Part of a small language model's weights.
Size: 8 layers, MLP 1536 squared ReLU, vocabulary 3322, 14.4M parameters.
Architecture: RMSNorm before each block, no biases in attention or MLP, normalized queries and keys.
Training: a variant of Muon for these matrices, 787M tokens, 6008 steps.
Each number is 128 + 32 x the weight over its row's rms, rounded and kept within 0 to 255. Layers, rows and columns count from 0. Numbers have three digits each. The size before them is the row's rms in percent of the matrix's.

# layer 4 MLP down (transposed), 1536x384, rms 0.221, rows 897-962, columns 192-239
088:125169178091164082131130117109127107097137125115084095084104170106156151036104137135112109149155120111189122083000184132146140209154112158126119
107:115148194155115158103103119135120088159112152157099064150061120081114142098105102168135130172130116116163115101167073153125157125141176127063148
057:075175118129155129127157112164143117095090114096131090095122116136128105130119097163186084140145214162136139082105166065119166149187180147158140
091:201094162121141172129118129038162165139139075131135095135120107052097109125104090089151180141105145104147121171101152084080131123113153133166139
088:165084148128165078211098159136142101223171101118119162115086150153170078143106099110140086156134152123196110153144125147161140151147152064195109
109:140105124073118090138101108149135086156123218118218121136103080146124119135084091124130084152155145070108080112141161139152103068149148209129115
100:159165132133074139136186158125125110104148147179100091117160087135099135090156105141122103088129124149116125107122142167095135106132184109131112
097:088153174123137121071181144055122106117085116070121108135124176143072150138095107135132165148108119192105167169097083093169108128108118127122161
099:101150090138166094139132132138172111161174137143098110104163077144106151079139115156149135145119132125152113098117144113125125144128133140112138
090:178091168124146128198147137150118148126134108124161091145109119176127102170120161144139153169131141124119144133175136200123145120129099127160084
099:180145135131097111141132118163174076101097092130155200129197154077150125137146159132196138144171116119113147134096119134098099096157172088101132
122:116077136072112118092124132123165075116137045075152096114121120085138102205089161143127146135093145140134117135180112086144118168082143099129095
108:072081129175176098147130101142126107080120078083146098114123151202158172094109091073163104108149135131136114118105112189098127107159137113106102
114:108120136151156153114129168111182135120114167088128148141086124154102049169113183080128130082049157141124139152105132123059079149137137176166122
103:128132120162125118164169199174136151126072163169206100097140134161133186102052088196123132137124091110159156128125135060122090105149168028140094
118:102144159111171115166107130101100148158165145129105140139140097204103172195122172121145123104200119153092203164075104118147186109122157084169116
102:127130138153099102131141093122147129105087115192133139134059084111108183201107143160112145136120152089161129140095135091165139151096126172101209
108:170101124129153106136165130162121126113142087141195130105149073135105121157105143153136182133067129181099135063165082088159149132172117082092158
103:131126133165101172128123154095121110112147136175153126111122135107137156045111132149130109161173084143146131131117122169111125155156146101184111
100:143138086103104149076126212116132108179096114121133147164165134168123099166107158092105152199141132097059099078114180178152145103100136083122137
108:155103178112065119155149137182144178150108057193079179110151228131122166150130121182105147110142189216113137114151110168171099094128077109105108
078:122095132128130123175142144171054147093107108075059200095098136098084082116123144123130113161124080121113135119113126158075128113148170126213104
090:109140103116136123132134111115166124120088096144148125141107092115148082126126080113127147171133131106094093154109109085146158087166093091084141
098:165107138155118123104115122137098150098114183123118140151127138129121141127104167095108043126160113101136068109181149167113068047088084139153122
099:138115130145056178135129094079149092171179175107146111132156109130184143145168176118187138123118098161096150091194126071169075125113160157156120
098:222121100178143132154184079147145091139119162152188129112062148154085091128128108155123171126132074110100100128169096103065078125136119155133200
088:095155144150145088101167116168203171120133132110081093157140113146163134169143145139175131132131056108110131113096126124160084144100041125113183
083:110102109130073191118169137137107152117165162117115120220143172115183121138140143211133132111130156118185154164140128170109039176118092147107154
099:206151129165140120131159141100108167165132157183131100112160195081117148150154130120170173130104055097167103161140097133136157095117191119057166
099:136123205155150143160117164089112068106163142103102084127148036156133173112093177086128114123093136181134088087068165179062162080101145120124123
097:129154111113125119186081078124126118124101091116167118134106121170132075188128115106128140124139132125172179097069057149175117097124116137167123
090:138102087142088133166093129150150078156102132149089081140123149130095129052078155146128107119119121164126115091136161147137150135138111085116149
098:129125088174109126129128103176076106136127178134108148134119120101142114169129129093125132106167121118097207180038134072083133076131124107107163
100:110110128077173128146121141108091156165153148148154107167109116157160172145133161115128093119107086121144123143115150134164098125152111089140157
085:100141086163139139109086117097135117123128098083112129060115171177180144089117121152102147097099112099107149144163131087157136166149111102232121
105:125130131165164170188089092131152134165131111080084145148152084137134163161151094086099105089072099129152176180163138179144094126139113136097130
101:106148086122149103114092142120132087108124100166131147094117109125098095106121137126112083116126149177080068145159140107070161123096125236139169
095:136167124180159071158150152077111157086177126139216116081111105151189157118162137086099145096101151124103165123148191119083134128135133156176173
094:088138087115132126107167095132141099107121090094124131098143088124115176093094154124121162121079122115146118121154167179111181114138098136133142
111:155174086156145137119094140111109185183121168117081149131139147095121138120081171188108168201129164165139116148090126110141139067087104086135153
090:148145080087184076132098175091078103178173143131100121176073121137198081141093121118145121113075056141124145074148134100104126079153121135124099
093:155110091195104171106155138091148135128110140125081144119110144109125162145104161116086123154127124139152101128128142100156145151136100109122141
100:161143128098164161143090133108055193111100126111116131117158079128123124141094117121134084121096097152094095121166110134074119117159124160115186
104:115161089102090109087084121159153177148138092097094168109133143141060154091088177092161106160037185096124090133158104129124165124126211157211094
100:164063055136126155069149068128092221108126130132077195150135134150068067059198111155138110134059111135084130112065132092095109083174146107116153
104:151125146080072159225148131179201147198157078108132163105142130142197190161134098200122173130153109116137177122133113126144135195115112113167121
110:118026150116080123084149117123119060131185087077150159187161179125147049094097154101089112087080104107144116153145091114089177149162121121118109
102:191132166123134028124089106064119144112095106144133114148159136110123094164123108140185094111111159104145092149196175087101124136137161128108147
096:139103162151130178084140139093138078148148148115104093095115117125158107112088134114122070146139134115110157056141125151159155111119066082163146
098:163144134094183108126203098176116090116129100131113179146096109103143183134118147092125120184101084134144118100153160072125101123091088118082148
107:109107098148085133070143119132166154153141128147145135148178125119141151178097125182112128137119132113119063121131154175119124177128105143133102
094:156174162146110144149180103155102087155038116092101133134125162131107150149103146132155182142122164110125152172117152096140158108163105116136137
070:132089113135101138127145134174101102128158087093156073113164067108090078075082082135150150094089151086097154124136121040133089118148105158110147
108:086139176148155113128127111229149193155125129146118076145146078134118130113163176115139146133137144124135077092086074171117130163089110172124116
098:127143101135134143191157129102135089135162056120157127081149149136152084089108090133160144217089088111078097096111148145167063160108072105111156
090:088079160092195164138105181135069129193100137111162108101127120117161140123141116122086140175102113071130133114057151187164092121173091084109096
115:063075194127081082125171094106142120126127123098119119092089092091146106057108135125164129030152158107127124145150128130112167123125100150122148
098:116082115099167089140150170118094078116097094122130084104168123107114149079139113111100145140181191150205111149080069121150138143154120072100165
100:125106135134104078111154103099117117137135163102101173141049160132095154163070112207129163074155114107041165087084153185175110077075109149113142
102:131096115091100174122136090092161176169111091182108125083181141093106137112147106148195121151114092126124123143130090139122116096133112129077113
095:139088132121118145184159121123096069103118124134148166126164150136165138139134109187156086157169069121089113132127091155153120175190095064122102
084:180103120129074174108166164115126094124177132151097203087120098109184123128086216116106098092164094106138111134131144111116140167115139109147107
102:115150134114107062168148124099161166126118159095139112098187167109077097212169166093134118140115229096205137178133148086158130175160123126139100
093:114096169169138171124129146116159047139148110132118137112133227134088077127153144162126210117126084107081122145130160120149097159154143152126106
097:203086109101136139125116100106103105158144103109159100059136104099195147156118142119114124111155117110110144181123117078160140116145158141122102
105:123103161135137110193095113138129178119115180161140107098089138156140116113150115090094142142134156130160162128084125128160160110113109154110096
# layer 4 MLP up, 1536x384, rms 0.222, rows 898-963, columns 192-239
102:141133169160059053148088137086140125058133117174109123102079120115162194133155096138126088121133110145117124100155149186123099146111168122113106
074:167058083100156112146093106135122129129158110106165147078162124150137108147121147155104174147111105107126176167138135143084136111109152096087127
101:135093205126100147087151163109104125122183122118144135160079080191120135144046193166185105135117144139136098114079091143082122167111116090120181
082:117131105143138166107114101119196143139136255083141159096153132070153116119132112103155123150126138117120169099113042089102130163131108176068201
109:121067064199165117100104124089136129068159142147153121141123142147143131157115142138146127114140099120178136080127223162134140196116128154067093
097:131061114126133142173120142157065158100116105114115133169091129097246149112130115122116172118184096099104138151177156119102142074096183127094102
101:146102119112171150147098165101178113131101130119156114103139138143154144084197149148096104073126139107130150140091194149144120166083146105130173
092:142077107131115095113136163015170153199146146145116121119123101166113142171116110189129106124079158158163080085108084152148078107171148137170133
087:145157160082130102139159100097109168071113128084137139059164067108169061185116126179133157177107096134091137095155132167165155144139157134099142
102:077135165113136079146093095230146109045135152135160163097113142086119045108110098145121206162156111089094140107130201106108093147135145142135128
132:094139160096136120147098133158120118160134136087072099160087125124100098076113106071072214165104087123098119138139170159118085153114131134097132
115:101059102147151126166106138104097101140102114146094139104130101150159082099092089166176152125093164166099120104125107122145200091116144123103138
112:125168174106144084163165080122081161055125143175096124095103150133135104185079107093112172126156205117120127161126125102112120125159186124103134
106:091107143087163176146123159122123129124099158132125129140074076122194117123135108134116148124127199125135091107086143159101140236086156069117155
114:091171103135136088164054168078149126124126076135154097109079180149162152182089153082167128133156192144136209164132151106142122121119190084185158
097:144110099101123087116175108128147094149160122141120136093130123159152138172105080141100108137107164115123143122160125102106175117075188151143117
108:178136130137168098087150164142166136145100117129132150180050098138101062109076130155192094111134182137125108074061104152189098066139070114130192
105:164133079183123121144126106068141113172156058135161127098123152105137130092144080110090129101126080104126119097107118167122083135143201088186070
101:150163054101153132109103211158148122100140124122139131141105158168110088133135128111118122127211165119136131117127138129132157105176158154152110
112:135129144125128140128093100135164157082093156117109176206112112132126143155134034122080167124136166178083132210134131200141160114194176163144160
094:138110134101130148083147117170132179157137127146117106138129137112154161148142096172084100142154189084121141108165141076166136092125095053202117
095:138140105185105147072072152123128147156152130150105172128123130149148194121160120112114117111110117109096134073147108158130115127107120158135139
108:137105137133111139153094134135146128118139166085194124087117087131129176127138114120145125148120123094141110114108159154104130108117138117092104
099:101134103098162136194131176133139136116126131146073127191142128074137065173166126159148128134123078139119100128124123058156160063116181125173096
103:112138117078161120156070128151121117134168091172158158145075136113132078143112146057066137148111122129122164086096115093159091127128172128088162
078:138150120079097131095173065131122108116148168119074154120101078152152216140105125086140103147140085130133073127173093142113143086130128085146115
089:100125114138127178112129135158126162085150201144135201125133106101134131064083106115099171099091171076170072182125093137132155131194145151114105
098:050154174123140124076078174129145110086143149068036136067082134148143114172113143111075122170134132162118126107146199171136141113069171070071130
096:115130136116129099139098104114061143167128153103089131092150181147126061125078111145167147070058098195121114162138148096117194168113146084141187
093:181131124166088126111138140173128141154164162162118114149051046179063168153146120170130114097177111115052112116110079148129146112119132105086115
093:129092117091114095102108099188160115157163132095099112047152098129233155188135059134127114114121084166122184111115113145105130178111092117126129
097:111089109150125099176130138137097109097085126075195107113174088157096121125146145118115164202117140097103111150126114183136126186133187133119102
094:143093139109188121166148148127094163118149201177119157176125078178162132146166116128115104141124098137108031124191137153128106118134171152124149
091:128078119081093073112119107155139151116144157120163122125120096134162119121095160194096150119157076098136117129150112098104093146096147110109106
111:109127197122039147087129184165169108169084150210142137127130170143123152121112126094140151092128147129153138095159114143111118056150136114101105
091:142136139107122121088098103124123074162148087165204136091141096160132058081118117087155097186123124136114104093109129143114126102151086137169089
094:111114117161083120150082135155168118122109156089152085109082164140119176079148135171202137120139120176149138148120094081058142159170113114103122
089:130091073144114124130130111136132190163129107177105112146167132171112132167127131134163085138112180080133126139133132071122116113125118149100137
108:048114128097086151111121124141141118116109107159150123191111131169089088129160088084089086089159135124106188208110110138115214163085166131097129
093:103126172104174096108153079090147137158132124196120105121111122156111064174136165149179158124135119164134173092085105159161122070166217157124082
087:079132134148061063136159166093133171154130149176133126131133117134175138138089145171145152172138086131169094165123145107143197187145151149121117
094:060106139157155117129143162094114216164118119205117152169149111137110137161157054106115080128147073115103193122157156140083116124106075071076182
097:162123126072099168089172099115113155114138106133102077116133136108139174104157132183150159194101079105144124105106129144114100151090113153102092
099:129055140159079083087173079128166146174121097114117162131186088108186093077110110163137134146192159126136069120147113174133169091168106167124130
106:140189149145114113197129111144194197114145166086117077142076134139110132085141144127168131144175138165104115162099094098130102096053207144129138
105:078114115083162115121059094098089122078044173171134014124144103085189120111137077107111141172086166133077077120126150120073142150083106183123097
115:165130152104161163152168102091150184145112174107165096129121180104141124089101129098225174137148187123132165101135155165150128141079127136120153
097:086121119174173148104122136133194146078071143134121121160140148065077091076123130091153156180162094150175160077125101113139121129171164178154125
107:114155138127175114137156084108175081085214139077177114107181037192101155134106034226165132102097148223125148098198131099128161149161127056221117
104:136151193172134147098176169125146123047144156104153104103133110141138143148133154102137139094182165134165113139140087103102100163113176115104093
095:117144114142140150125129138124179125126189161129146161152092107111095158136123154128111108121120085122192154159154157122061098095132105121126172
062:129126124127105093089131122152108150120123155175103152083180089159132110157074071137110126083114157024151126149133121129124144092118159105150067
103:053100150105197144113112060122197083165122168091128079141079166167156066083132169069115190143102082064030117071095171191133133132106120215124082
097:070125189117162146073135127140130131084123118171127124129155118123084124154166167152161136118137106146125105134166120178137183132165148116164157
087:150173079135147134151119177141193125069101155161163136093103130145132123140125130177167097157192176117115147090147117130109121149115080135110114
115:148144109135230132077113139094204143115133102130143154156110169137110153119121132088183130105185107123121132156088141114184133148165129137140160
096:068126135129136154074125138098155164140158149125056122125097136066162109150124112078109017127153112079084129077131134142120137095089133188123111
095:145097083124070165123088097133109083182126110146115132116159128129155111164176104156131102078095105133145093170152100128173099112144136129084099
098:063122130170149096129138143162092165068133171137132078141098117155122141133163085175090119138153184046117174130121131115152108123178118160125103
095:129166136120157113125070131180125102113121133118110156163078147158121181181100135133092117093142126130096118204158048090098206138134148146117134
092:088117115118171099158080139170150110106104156129098134124142152080131133157134119134149085139132100139129123151094138153155152152144134111169144
106:122154126084102117108161134130141137128128149140168115083061130054085180106111131217135107150099125174145084167150103107131083090148087126253121
093:061080112119161073105109139115142086112131156104094138133122139152142138132093156150131136111158104149172129116112118163059169105069225107222152
094:091186186100113112136123115121097140149114099143140136115114168141147154098139100096123100089145093156165127093166134108123155129150145117116166
104:168105138124127143133128113118157202138162126099132102107105068126079134136092116100204180155133106136196133104140117141116093101095106161109110
095:085118133130152131195139152131178120112100125124147116172140134130100151084118196131111142116116116105115186159134172071134046115118088087132132